Weights of a small transformer language model: 4.62M parameters, RMSNorm before each block.
Each number is 128 + 24 x the weight over its row's rms, rounded and kept within 0 to 255. Layers, rows and columns count from 0. Numbers have three digits each. The size before them is the row's rms in percent of the matrix's.

# down: layer 6 MLP down (transposed), 768x192, rms 0.065, rows 26-205, columns 64-95
# up: layer 6 MLP up, 768x192, rms 0.0652, rows 27-206, columns 64-95
down26 103:113173113109094098126089151140130108109116110131117140124123158115121104107129131178097108137108
up27 105:126151105107113164056139179090099113093148142111206083131131077120147129127149107098142135106128
down27 091:172102145135156115155113101156135118119082121129104136115111127121108127113108181159097163124096
up28 098:081145115113094130125147089143123097167174098080129115105108143150107126137098158143131099114106
down28 099:187139131129184088158126114097128166137153122135150123133112093110105106088186082101115159160117
up29 104:129102142148143149076098130083162119099166129119130135126140112143128133124115157120159162141130
down29 098:089121151116126096148127120129118146142121123128118106135094128124151133123168129093119071108155
up30 091:132133124115156113110112144132104117137177102147152156118124122095108140137140132095153131144162
down30 100:131158136152102138123095104136165099173137127045129153131144164157126150178159111177139136137157
up31 110:142131164196115117097140138122139098128119115086161121139102165110120125111152132094140098120136
down31 109:106080155089162145140120157176115120130123118132161137110104102122112109130103133130114166114146
up32 096:105124125125164140142165118118140151156125136099128114148124128164116141120158121186145169129177
down32 099:112114080138109151155098122104140163137091133144140141098130096108072119119133104122117113103154
up33 101:100097095126098150104115160126126137118126150135116111099140117159146101112154114164120149102120
down33 094:125139134164116098096138106099151140158124142148089146134157136152134145099108121108152102161154
up34 103:130149129141169123126129102124128136146109143098175172155173118148119112163136140103118142183082
down34 111:088132145169109146112106174124083149129162152141092077125143131105108149152106131163144137164113
up35 104:105146104147149094127091134113113139139133174132144135136140095148117098172182120139135116137164
down35 120:128127159123145166106136106123091144136111120138135118136111167186164186114116121126095150126172
up36 099:142141109130126186118103114158129141161130133151131115156102099126133128155105139094126148120151
down36 099:139120169112119141179221118131135112096141078141093096104138100126138118137095126130174155169079
up37 104:146161125098110122140112151195160176106146106125150144143163115147129159133125113127125083126120
down37 100:129120119139158165136153134083115135106135094101124111140129163117107112104141106116177172154144
up38 102:116112121147148120158161162133147101140148158162092136114117141178116145107157124126122113103112
down38 107:153108127155095152110123090170143133124123137089113155129157131129171163116139180140136135098121
up39 098:108146125125146093140151106160161141122074116156132107158083133133166138149123151145126150114149
down39 095:148144124140166134144119157129142147144123121140139100107125160148126119143118116164120132087153
up40 090:125140116150150083146087158107154139108104121093103127096097161110118103153208126157136130152137
down40 097:117147091101107135132116099127124123148160117118139191092115093130143149109146145098112086120124
up41 105:113125139089154136154102121123118124089129075173126129126081107172138078099134134124127088129118
down41 103:135139158143120132126155133129109108166062168107144154119149122133139171108155130139129130105143
up42 091:138110168163107175169123110098111128102112092164069147146124093117123115104104147143169121105123
down42 087:097131106157126108132156147133140128132156156120149078098158120161150149152151098069127157131131
up43 108:124150116104127133144127118171128048143101100113171167152130120114174121150121113156179157102105
down43 112:134098125106128122141100151169154127140089148159117131132109119122110132122112195096173121139089
up44 095:134125134110151121106149150127124131123154129137142138097125106141150077139175104137119138109113
down44 099:181111117127080116138101094135115116131132149151140099112143122145110138148157163121134123152131
up45 106:131117142116139110133135142104109153136101133185126118145114143145164086133133119110156120131116
down45 107:164150097119165092156089157089108187165142078070129157149128118123128135161110131138141155156146
up46 094:109101131139142118119111129166129146134168139102150112093141118166117124157124148140115158120122
down46 102:143141078123081144154105159142162163152114159141136120128199128085142112079087124134137126131104
up47 099:137119142131148098098107129127111099107162123126147126106126119124097118103149109121161148148120
down47 103:176156104096113089155140145151122107122111132159130112095153137115178108186120156158129113103141
up48 099:101117122141152130141136112121154177171092144146126141107133115135174150136139119111177100107134
down48 098:137124172193101121141114160092071092152172134099132084111118150140111128090128117108083157139135
up49 099:097115148154065121162107130159079145107124122110107170121157119086115135110126145157105137137126
down49 102:159159142141153121087141116125111109134126105151115115130107123157115122122130135154077108133120
up50 089:145140146137144130117088125072136099120124090090123109111164126130158077156140123170106125194115
down50 094:129121154116138112131144154163109144128130133125131125096105134114104173138140132101117113085157
up51 100:138132141136138149119130144119136168080135101129119107155146128159117155160150141117135111091120
down51 094:116107103129083110193124143070099127174128121138121153087123142094137100108186093125090142102094
up52 102:141075164142152149094112139126169156119108149142098141154088122182102158129142164138141103088136
down52 093:147136105094141141211109125118089097133164122148138121152159113098152100123131118120166108140117
up53 098:131097149141153145131131141118152148169140169123079081140093157158130138137175122140124106119144
down53 106:127128139110114155155090101100110106143109161158098142143107075086086099108109156107098148133129
up54 097:118104122155150132156158162092167115152133102132147114135085111112107119139160084101092140120160
down54 109:111096152138093109139176120103127129124146147138177156164128106162106107090142094176116127101107
up55 099:118142156094133136136149172130143147163073109150139118153163142114132129161126131158121140109159
down55 096:158160123144072123122150112127086178117165167116174138169112144144124152121128108156139156098103
up56 104:064109101163107124120150089148145143129115122138136129115108121104121137134131130142138153107127
down56 100:189089136121113111114120179129139160105110163120140140135136118149138115118129090130145118102157
up57 098:114160142135134167101128151179173119129122121148081075137149155176177144117138116122171131139128
down57 101:151087127124094103073114111109099147127098151134125087092139122102147113124127135155100118138105
up58 103:155122122107109110116132139101145145143137155144119148139098046111124134101169156139142154099125
down58 108:074137124139147148155097150173157185163123137080108101121114108125129130116141101085120126128171
up59 096:133170123117108122104130118115197151101153150132131085105133105126167137120136109081107134067157
down59 098:108110135117136110153123098171072114089112118112115108118102100136134110127134172098131086121123
up60 102:130148115122153143132107178122129097157135086122145118105135178109145168159145181121132143113130
down60 105:105135136134104096126147129084100106125083094102104176155101091150106144102112150165182134140135
up61 102:125125136121139106096097126120147141100112148131157133120113117162125105095123136155101156098136
down61 104:120111119095088175169113094135100123162131099120123107102152135089167132112117110132138148153083
up62 105:115116129132126138140058165106093128130101140152127130107136093130192127136147094141114109087140
down62 114:100106120080129129129095077127105125140174141127107113057118120101087144148158165138158152121149
up63 087:137126119184142101116159118134100175141125136148140117090116108127114078161156142133096080110098
down63 092:116175106143136089129113150151136122110126143137106121121119108146109147129130088174113143143145
up64 098:127165144101104107093122124127163138135097096092151128144095097162110143129101149121115135133104
down64 102:148140104110139162119133161161099140098142133106111130103174096108139160126164119095100139116132
up65 111:143150095134157146111133104060128112152163133111150121098202158106153128082158155127122133158118
down65 106:139116147146155126132162095129139129110139116073130130136131143129142111142114089128138158139128
up66 103:112146080131062112071117135104144142149162142140149104100120145091118093139142154089118118100157
down66 105:117134161126097150125114098155142147131100148148145147153113144151121171116123137126150142109135
up67 097:099137068159125168130098136111119170138157163084147124099082089127142140145119126123161128099106
down67 105:133119106155135156117133127126128136163154115132168115175121129118102167138134168173127108108150
up68 097:183111142135142128174116133089144149144143126106119139113133151112155160144099139169140126116120
down68 093:112123142159171122122111114133116132111115135076137160113130094095190097147113118107085122159162
up69 106:146121137121136101125140116121114086129099139114176144148135097125117102131140172089097159149149
down69 108:155152128133127092096145132129169155126142126131120140064138108152081118111157128091083124116165
up70 107:119120107119177081125132141148117206168128131155109167145141138174151085122122077137139153109119
down70 106:125129142132119107130104140155131109151076144116133121124096083112142102178122137118166091131139
up71 104:112178137162129090132098118127107133140123117082143147153097090072195127129124150131144151103077
down71 097:114133129114114155142143114135109116168165119111098154087133169146115146170154103092102117087123
up72 103:103105110152113131128135121131127157122128139127153133151053163077151117151191137158106160165146
down72 101:144081125117169115125180150103127097144117160135117080103138103147115090128126105105119116139106
up73 104:144164118120169077124139071110157162149101124130089138099137093134151101152104124127137177124146
down73 105:117088112137124123097119115162156108130146115156145111153141137113130138134166156129135098099128
up74 091:091091110136141142121122158118144083115099150104131124085110146121112131090148118147088101106145
down74 099:133106117123157064136122150125145111097118126115102150114184097154139103123089152133170135163093
up75 103:128123145089118103126120133132140151152171117122134165113119152098145133147144119113114150157144
down75 102:115143126130126127125116130096126117132134180170103087139173111129157115120107157138123100145119
up76 097:143082145136163155138103172125118122119117152101160169153147134116140162141142116106156113101110
down76 090:174126143167097107157079097138145171099138113118128167139128128115135105113105117137104101148112
up77 096:093117144143069094104112140117099136139126099146137122146161135166128112168151149109102156091162
down77 096:145128129091113096102161169121167113098158093112099095127139120140165101127129138128136176150103
up78 090:124163159170184101125103147155133140149103115131144108137112115121144121154147121106131063117165
down78 092:097112089147111099137096123176106150081146179148145143124117139132133130114140119145117120109122
up79 105:118074129157149119173143177103125141124159144136105139110169124142137160127143150137155127115063
down79 093:106160126108129097079132096077139161125163113116135108139078093078134136128128139111128123090105
up80 095:129118121165142148114141137112147076144202120117174159142151116099106158146154123123129121140126
down80 085:139095130135103106130090149109117143136078151141065095176130133148162142113136138132106143161106
up81 101:080125109128105152125097139142121150123121155151141145141150117112140117093148146107143140132129
down81 099:117089145126150121129152148163094127097131129094111116151116104132115147151088119109117178123154
up82 106:107104129143101115138158120129119136167138080106084115113104162134116185152077141124106072150131
down82 110:142127112101139095154066082139125146110077150152133145117134126140142107138155158138130120139122
up83 102:125081122125149100092157173097108095151136136117121121119110165114126122097104130115088150121128
down83 105:106127104091095073148101137110153122144133136106174146134129183093122113102138124134142133095107
up84 105:148078119141102142092102166121159145111133165144077157109142117111119171113128110136135136120161
down84 103:113119138117120113155146129165126136143124120071147180122140152142085099122123142158119142118099
up85 097:110122120165098163135144111105091131152124088107162094164112115140115120124114138087134163132133
down85 095:091122134123176146106148137115147165144132154095140154102149172154129112125144132142142099123168
up86 111:152090111107105105099141126090147123116124111143169143129109110164139146131126123103144146101154
down86 107:092161114105174082121144132106107133120159131141152101150153113117159105178177098128116131155105
up87 108:127142120125102130146174159119126139129109156122177112099121112122101112117169137143124151142114
down87 098:177121155167102129070066121129145125103150153116134118119109107147145095142114113142189109125126
up88 103:138082156124117078129112136130146156093139100151095147105131132131119142097177104129127135105120
down88 108:156132077158162153082122165078141093123152167122154123135153125142133148154139114151100108150093
up89 098:093100109126132131168143139139138135090119173096130165162121151108149136146139163100119135086123
down89 099:129151096128117140140107188147098115139113116130077097124158079139117172119121122151101147144127
up90 100:112112129127108117115151125169102141140123153088119145112119121128098112116111138145091129109105
down90 095:149163142106131116103168131135126142137141087135159128130120115100169122122115113157136131144135
up91 099:092152125159110130125125070155163095098162103104161121116111146135106097131140147151170117146154
down91 094:174111175102114101111157097095136152140102149100099189119104098102141163100125143125124162113116
up92 100:158102115133143080130107122139158130130148163111128126122131123118120105084094096129169127161090
down92 096:104130150122118144132106093089151142123097119146052132124143120126133122154124133127139115101129
up93 102:116134142107160094152094110154097121101123127121140120085118111110092146140159113116169113152093
down93 107:087127142108124097142171135160139175133111110142129124127127145161139116083114130144139144113113
up94 107:120135113119120104165123116107088136113139133151105175119146125089095117138117170140094134121105
down94 105:097114122139173118149166131131112104196149126143124125083131132137150117113112090153159114158136
up95 092:154115109132158083127135133142122120138085112138108084138140113089122117148132090080131129120135
down95 092:113135146145117136146116140102114178083156139143152118153122172173096143135153107120156149132112
up96 103:133105161129129120117160136108077144062125124164144155144113148128140106166086095079121111119140
down96 106:122137112123211125188160099128096117157160104110108115140103106110105148088135169080145122132116
up97 098:136113126116103087169138146135123110148155108147139128153130104147144134165173129117169138125167
down97 089:152120123124156132089156119107099160149101132107167099134120098154103104112145133186070100094139
up98 104:099139090129082098149129132094146107101106141138122124163172104104134148132150137131126145142163
down98 102:151110105127116113157130097139082126128139094103151117132126142160153108124172131087121175123106
up99 099:103134103141105136114101151135140139104145113122086111129120111104128163150160151105129130114124
down99 099:160142159105176127133106090142143119129082124103207110106114139163159138144118110150125135105118
up100 102:120127174088150138095137133157149127117189138139142124119115153164132137133134117129193107095099
down100 104:099107153140139132154158116095131176133128132130110146096152089146119149114102110147133152203115
up101 102:112086150141140132141100134120144146172108137096138180075150117154119140099169157104172154107119
down101 114:113144121130135153145121063105120119051151122087130097119156142087109181147107109130131152121134
up102 107:145126164126084154134136068085156174149127135102150139131131173094165123121117100149122083169108
down102 107:141126125154161123121102140155088111128127112129111153129132119143116120145148165104125129111137
up103 094:127085150147098170117117138116162089157135128165146103163101102115123129132144124130137081151122
down103 095:129158140121128113172133090127105159120132112131149155121091121092131130127117117147155133134112
up104 094:126122085167109135114116160119126137172142145155123094164145072163142139149141107166125124166121
down104 087:150127135119143105129114126161134129127092117100140138123125139131103129102094141111138167122161
up105 099:116177175128110140125115145135175112186123078134117168134122111120135109147154168099118100161140
down105 106:140123154104122121125145095101109088148138070101142117158131096149169151067142126105149139135130
up106 107:103120132113131103092115139148093087156144119100107152114098143144116142176105074139121140118165
down106 104:161148119109113097086108112140116146092115144096129155157130083160132107129171129147110126076147
up107 117:110138127179115130138127104116138140144136142136161134097157149145102158122132066086135148141086
down107 121:122136152155112113155130102134177125177112124119128150122143144136105152120135083100146149127078
up108 097:089121111107135139139084107159108138078088111150111126157120138158127099124114131094129110129093
down108 094:155132108120159124138140183126125131134158132099143158128120104183133133117125162132121171110120
up109 105:167193176168126090185090157077127139129156111153125118111070118128153111141108146107105090126084
down109 092:123082083119134166134179103165142114138074085099127132148155176162141130094169122135154167157151
up110 095:153132094136116142109135108113105144182093149066146134159128122122121154122118163116124171143139
down110 089:101143159142124074139158145071094133083132150143176118119117151114142095152123114128176104125167
up111 095:148141152120122148108135098129135166124137155080123158173107106143151110129174121109116115079142
down111 092:152116124146107105117137133159134133151110121116117095125146124110139136139091118116148155146100
up112 108:099126117091129187150118127131139116120113139134068168124126105104111130133139150090090094189133
down112 104:129108112106125123157147181130167127149146148130097089106132102123186105095094139130119155147071
up113 099:138167120111128102079085130081090121127131119116105156130132139136161143115100133098135160111126
down113 101:123131140138153118087114165133145139166142133106110104150152139171147131111094157144158110119131
up114 104:108138125134138107133139131100145113134152147117092142157111136134127113091157167136127144095143
down114 108:058133139098112109130102147104108147129075128127133147108111156127131146111116131140133099123140
up115 104:120089165185150152104110120141145118086118150125148143111119114121088125127090103170111115124119
down115 103:157144122067147147132160105128125126154114127125094133117117121142130103145138128089122125148148
up116 100:119074119132121097162152139129134143118152128114162126107126103158104085069163131114148134162190
down116 087:147163125113150171172108080107130133099143110090136113125119134133127148186084127138139161076139
up117 097:129155162147183102128159159172124122148105104108113118184122087166131131106132139097096110099124
down117 090:098084148111192136147120122102139140120078119133127132119140165126153154187100094151150158132170
up118 096:164132138130099105099120187147154161101165129123129171165134143147172158144138140167171131114098
down118 099:116176103151082140145125152116137151171136131149123157155124133107102125152126158112132114108161
up119 100:144179165131160145127081110118153142171124107124094174117139139073119127143163121132146084151144
down119 119:156131173123126142113152132104145093114152164167136136114137108133128116134085117131130140129144
up120 100:107138165135134146101118124123168158146163174129151144108156113158116137116130199107137107124125
down120 103:151145118132131102102104134104168146138121090129106119177077114105160192114107095144112157146132
up121 093:167142178189112164170139137074159095113163134137100085086105142134141126149135111176101113078124
down121 092:135083129085122128162155122094094158129138147080119112191130147156125114109140118083123162157140
up122 112:124152136097107082146138123174128107164159169146097109135105132110147096137145112117115132118119
down122 103:122131141174125145100102133102171088144108131116106116118127112130113107108093092116119139145138
up123 095:109152099071138152149140111134096153138143130072142152118150113115139120108120148092111131131095
down123 100:134136149155116125096134129131134136098127167170133172117100148089115125127137145141138132132132
up124 102:107098114139074115158118139109106100122123101117137124112087114167121148152137145160122087118170
down124 104:153154106159095124122092106121101161124129139142113117120143121106145142099132140144102132125079
up125 101:102089123099068089132133113129131150129141086135134110152116118166140159117123095143101104146150
down125 098:138129152115138156125116122101091111165126150113112104127098117182128131140128150115134158116152
up126 108:127155092105109122173138119154155147144091156130169121094102105124166140101129122088056121094173
down126 109:147141103093199119149140120137135141115114198152112149153134187129121130129154120133134115107093
up127 102:151117130145138172178144130178130168107126127128141126110129159145200114130119145138166117153121
down127 092:132142129123136124087123149121126091157108123122105121140070122127105136156147127136085123107118
up128 102:132117189129140116111078093116164167111123115106122148133106102127156154142115088152125121111110
down128 099:145114116111131113125139179093098161122124142134094113150131083108098119099149151138131179119096
up129 108:172094136131083107079130124095143164175101116116148103169090117148128157155123098115119146148144
down129 100:141143137104151128131179140131157137102201105117147144100148166108140164111133147133134114076166
up130 100:138100138154109124170121138122110129117147161113123115158143089096136142154132095111138109156116
down130 088:104117097107096147130129102137098173145107101135145084146134168157125146139131133125116188084099
up131 106:151089136121146124148104127164132139115124122155101128105085159130137120096142115098122141108126
down131 102:131148108107123122091140163119105143149164135099126116136119138113126093094148147111101115159131
up132 093:133125136152125138160081107148132137120131112143163128137130129145127109125107140141140163095114
down132 098:124195120116140100134122107158125194132128146121142148141112173128181137148121116126121073118127
up133 089:141145179143171124138136121106117101146153149087105125141142144142110105127135103157155151155134
down133 097:113158130102087156114088126120138128113136140140148117107128153147167143118161158134103143128106
up134 102:143134181145132164155151146122167111131117116141125148149172140140138150115128100101107108121107
down134 100:120151140142143140146099152176094132137114140145121113112114132128115148117148124134164127119140
up135 107:146132170123128150127119137151081136160167128125131182109087132094156067133127127119130109115131
down135 099:094161098118164125163119100130121145173116137150186128140155145131145140123138176125123143158136
up136 105:111129110136134151094136117151121145116102128115092118144134089107111155162133111098144159148128
down136 102:137109117075123115148141147143153128090133102145168129099124079156160124124091128162118103112162
up137 107:119159166117115115145104120115100120120145147121087110117167104101113140125140078111118111102107
down137 103:130153158111094149133119105194151119129140170118138129136110116128106125147147104131102152117153
up138 106:127134120131129120140126137132110138140117117102148124116063102110104083135150153156115157127140
down138 107:108132114125155114117158162099161129160120131092080088121114158119095152091087143158130121095137
up139 102:085144137135159146129102132150115106126136111121133139197104190146145187137154175113096158116145
down139 106:164126171140133169159130118129104105106118140111100107101151113147096104115110148105133152125107
up140 102:150153130121137135158130154112114143082129105106151130101168139157075144124143126110138172089173
down140 099:140123144108122115104179132127095158129114132146101139127104144078213186130108141142128095154158
up141 101:161113122104109085146133137144082119164100115150119117120141105115162115155124173112090056112101
down141 098:176165142131115185098102140135157133088125122113076118088101125125109111118114070155121142112145
up142 098:131147133123148121125111144133172102124166164138109107150114091174127125149133145106119149122081
down142 093:154137129134128157095122108110109105089146148123158119111156106102118130108090103125134084134142
up143 097:131142142158122131145145157091107110121130123135083092118094129130179079151136143124119134126097
down143 093:132133111141125138128105112136115096111147130124171099126160155157113152117144115136143106135131
up144 099:123127136130099104103123140152096075181170099142160130145108154148144141079184126139164135155159
down144 092:156115157108106160123109157093142149127100125143120165130103144136083110126102150132116160120139
up145 105:110093074111134105091160138113172112131145046124141156116157128096147148130176131112137112114138
down145 100:130111080103101128166139090151142137149147133090123098128108144143114122111141136101147085167113
up146 090:140139116101148157150121168178153142144175164110107155146102163138114142105145132143131146146173
down146 099:095107135121126109142092112129162135112121118148109125137195100133161103091153135103089102114153
up147 102:102114145176128071126123078131130124182115134119117131100121129145139160112115197112106108147126
down147 100:098162086104112141137133146125134133110127107143155086113139150094169109136143123063113136126101
up148 099:112123148119111091146146143142120124088134133163117092160172141118144111128095097139120176080097
down148 095:132118151137098158132132127100132112155137117157118139129073140115113128056178094093117109139138
up149 103:121141157124129158123100096108148170129131132162113131120125178126140139152151171131144116113154
down149 106:132131136120144138119139158136107132118079133133155130143138122145111107125150119128106085116125
up150 096:143109129126112094120125113122109144125143148132108122164127134180150181122129099163113125107126
down150 095:102084116126123136144130163119153117061134165115103152109128109129095082136154124091142158158115
up151 107:091076152130173111126109109142143112144101136160080146116137128153165143152142135124102072127127
down151 114:126177147137148124166132133077158143149139159125141145133159160159113161128137172105104142127147
up152 095:147128140165089148119140110125104139130156135103149078162170113156109144110144111124128108132143
down152 090:122123083104177122129134113097163132128135113109098185144141116085141088122133158126104136095136
up153 096:140128103155127144140183127151153107119092133085144111136135131121158146165154078143114132147123
down153 096:121107150082160110123126110115093176116170151163127092175160138081092156146127153135140138136114
up154 096:118083177156132153135093154173122130153122130096161163116136135147149163096144110098125131102130
down154 103:167110073146148108119112140109131066136143150130113110134099140091175144132102160119132131094092
up155 108:144151108134141100122098156110136102127098159102136152121124156141129120144140132095101125102119
down155 105:100118169172143142125095127137117111102101108143134142100141167147087103127116136098118160145166
up156 114:107124147151188131155123143119122130122114124109127122126102125164109160125147158119163127121172
down156 110:137136142171135107139142148112151170097121167124141159169115143130112105104156135113139088155158
up157 105:119106152101159098071087137133126115130163100119136122129103117095151127104160133147126130149124
down157 106:135122132126127127125109101127122122184133134104123113102117136109097110139136166120165165162139
up158 094:174123095121094116124107128127133114100171138120126102108138159144141143165148098138113121134098
down158 097:129144157108126087150157088119164153120120078127080107118119088138133149068158160123078122152125
up159 089:156121144099095072159125141092118180127111093120138131126110168114104131124121142131115140066133
down159 094:121143097122110118140171082105146124114128144114131149119107117114120157155127131115120105163102
up160 094:124110167142144119127157178173110142136121130134114144110083180174175136135154127103149103104144
down160 102:190127095144157150115082139072096149117124116115116137164160167086161121114140131114166151077115
up161 099:140144131150151130132168142109111119124144170116095169098108145123129148139100133118115150127125
down161 097:102146144161162158107116152123127167154100109103143113134105145143153125185127162139124137094135
up162 108:107108130120119141111147127132132126105121122106088136141092148128114110164127108076124165117152
down162 098:145090117120134158150088162107160151147150147156124124101132139139136125155111153143131100126088
up163 101:160149133129132078129131106083144079158149112101141128152114135124147143118119120141151121140147
down163 095:089131146125125143108110119184137100086135124117130194119116146107129124145151164127137145139125
up164 101:173101093111129128092149169110119147099131114173164148126100173135069132117151131149185145085149
down164 101:111142115112146111166141118148122112127105109113114096087137130116105129121097100080105147117157
up165 099:130147119150116133141165146129159137076141087113131159114132148142093110163132089123141159108114
down165 102:154131111107092121191129130167130130077120147110126120111097156115140117096100113129146149123097
up166 099:117171128183084106128136128113122116145086118154139047120122135138144161133077132117134099164080
down166 091:134096158123152121164139140132122133100157148106156127114132139126145110111161109126128120100152
up167 090:127081124101137135133136136140135158089146159125134128104127105133102146126099137076126129156108
down167 098:106140126134142141114101145174129137141120069132160120114130173122113138164146145142123159084104
up168 100:108132115086162096156120138134119153134139153114145113156198100158159097166160093189170129155177
down168 093:106098089134105159097155153093105128140095096173117094101073137102128127092109154102113128133083
up169 100:140153134085117097124103140105121131149130146085141211174110138114104163119119121146190113175116
down169 099:096131137133114131144120140158122115121130163141096114068153124146177131116108137116131129103154
up170 098:111130136124115136114127132123148151115142118171136143097146158201145142161147109091126154104144
down170 094:107108152108164182091127136158140060125105103117134147122120137153135126104167091113129119130129
up171 095:136141124097088075142122096127111101130096122087136134082144073115138114125134130095124133123121
down171 100:147118166137196160114141152149134177076096080131172129152130160199128144121137146141146138173162
up172 106:122111145121140166162147101128128116163158091116091140141097139139110145108104122125131105117109
down172 107:142091127132160141119111140140099122136170117143126074115087094149098115145173128130135113140151
up173 092:175140113115119127125130112129122167165123087136144136126122135106114065123131107093161148111175
down173 092:154143134179114105119138099114125117100101106141126138169104157140153132171087118151090095157112
up174 105:148140076151160099125170136137129096130120085081106121122129115131078142147110122156162154107098
down174 111:125115125150148150105133148168158120143141131136135153141142093114108131115142124132123143127138
up175 097:125116117136127107135126101124097136116141142148112080095137149121177132126103118088083109122100
down175 097:152084173188127112103161152128123105122156108124147082120102126101139136111101094127136100078107
up176 102:123103136135111134099072091128138104075144121107059125084190082152122113152110136115090138130111
down176 102:124172160148166136151101149138155126122116132112147123148151117120136120143136153128130104115102
up177 087:147138129134171122107102127151119129086139197111129134131125153149097130095156131158125149124112
down177 102:126132085128138118139096153126113165131175143113161210132099141076111129137130131117141124152138
up178 100:109133120094141125112121103124126169084146102104153135126104157111146154081136129135143069089118
down178 102:129134100094165103124124108120137106187100091115120133103151100100113120093177129096111105159150
up179 097:148147123150129088084119191134121129132142143132127125117108153145093132067144154138155107122126
down179 099:146144131105105160140115176145152151120071140086108090122104094118144104166078174126132156121097
up180 095:169122126157161097148155109129131168095139175095111140135130102086102138112160115125145123124096
down180 093:127155124142160137126132131126134108168104071148150138122105145104176104136134121123144104179146
up181 092:073105108105133122136096109123156090132132094109113107100137117133108147089115109118147136139143
down181 099:151158091147108120137137114100111098164124153110157107126126121152131118157124130187159147112103
up182 093:129127128179136138143097124122145149123098122182133109086125192107089152098170127128120108115110
down182 091:153153109135154171116125136140130167132136139093138185147127122152166148111108170131109123119086
up183 103:132104159135134131151079164126120127157160142141131169122152116108119162108156118095136114183091
down183 103:082082151137167139111134134173170088115091150137130120143133157163104153153118115129139145139155
up184 102:135103147095127138121135139126103096147158163118144121136101126145076128115116114098144103145147
down184 104:150116104119091126121136114126125106147088073125153151123200093132149169149108160161154132147142
up185 095:090127164113106102148130122172158135114130128129093114136128116110118179152170117205142109178159
down185 095:145175102127131120096139161138094182125130139117123169109163109098116071127115138141084102103100
up186 100:155125162095100121131094161165135085109143151110089107164095160102148102175150131107091153163087
down186 095:124121078131151138122154109083142184139116107141169131141150107138114132097144127120128103095147
up187 099:136161137131106141121084097116109106063101143161152143180127140107153088149135135163131142118118
down187 102:124101107189168149081136175107131176142136153109134123111113119160162177132098108124142106130129
up188 109:149122119142132118116059093158135177139118136118163106127141119081127104117144104141119135128114
down188 103:115121120113140138149141152129122127071113106104139123134166130153136124110099112119147099136150
up189 103:120097172198147111147135115146100095113148094126159123160155106120170128156150151107161139085113
down189 096:128145116124122157098131126077138136137126109123125101114112094117086129124089127181129145169144
up190 098:095124072136149109069123190139116082126126143115131158106146100116101154121141105121157074087127
down190 101:130139114068146134110108142097117117141120083119144076138138119152153134134130128115148153129193
up191 096:143116129128146134118157139171124110119137111105093152119137088178135094125129094129104112082139
down191 097:109157128160133096119118134118111072127125135136153102134107132139131137158154150131126145141136
up192 102:131138124170154107133111098092127103112120164121146141146101131082084150104120103144100087092107
down192 101:106159142085135160097179088108109137135114142133106148170150135130111088146098130101162119122119
up193 090:133117169158108157094126121104143131148133098115086130131078173105131110072095161100135167126146
down193 097:104139120131104089191147099144129103138105171129147154128156126126082186129115124072101131154125
up194 106:134131112160145159096139153160141129155105136165129126126103117129157118100145084130131085116138
down194 098:097178155121137141110174138156131141106107144130129084154138167125107130129110113106095124140150
up195 106:090136098090109146163165107148123115116104124127135147099109134175091122100131185129109082131114
down195 100:134124119150109132096099105160106074108124132156138150144121134123161112137135116133189140147093
up196 098:172137123104090136110161102139113111112167116154133141085141130118134140128130120121137172105196
down196 096:110150162120146138125107149133106141118124132137128129117114147124110122107090159119114101080099
up197 097:125136130156134128104118148105129133137137123140141098118153130129114104131113088170146151101120
down197 098:151126141126164134109111119167087082122118130133117123124097130153126116162099133152141099138115
up198 094:150168126116136133105148115133130147117147121078095164102129109120141103163139122152129139151125
down198 101:114118161160137137144116091139083105110152137157134101123128142156097118137094103080113147149114
up199 094:161121132110123117142185104157118140107096118126136122132151125183167119143126123100126110161107
down199 091:138094137128136112114123156108148122119164131120105100130089114141103139122125126151097181133134
up200 105:142171122138144106110087192127116104105109106104124173147138089184109113140140125106179090158123
down200 116:110142130154086096130163096146124134147127154161174124128140151145132124126127132137078120111125
up201 100:137141142136120127134167155128148132162114118141085155162131121130108120133142148112136157135129
down201 098:108156109123135137129084138132138135149125093094125108084137118130152153130140132128157134129120
up202 095:105121119169095117143149116188177110117116148147138099133101142133098107160129109114148143107098
down202 090:122138116109191126122125099131145140104131114133099137125144119119128127148124174107143141132155
up203 094:139117139128080136151112084151156142127119140088109150109111089167113095123126079128177109173183
down203 091:136117123141082120142146127139135131112162091134136140122198150123120104106139147145130137089105
up204 099:145110136158117119168110089137148122095108178153139149121112133128162153139110154125161132070148
down204 091:099128146143174129107101108126162145104145125090105084126154112149134118099142147108145095121143
up205 098:154117145138153147157110123148134114143143130073149067166109118176106123143141106146086104122143
down205 104:122154142155137141130145125101160175150131116181123148129130101116134165174044117129166118107122
up206 106:141137118139115151110110134099094107126134151098128089115138106097151143098131125142129176147147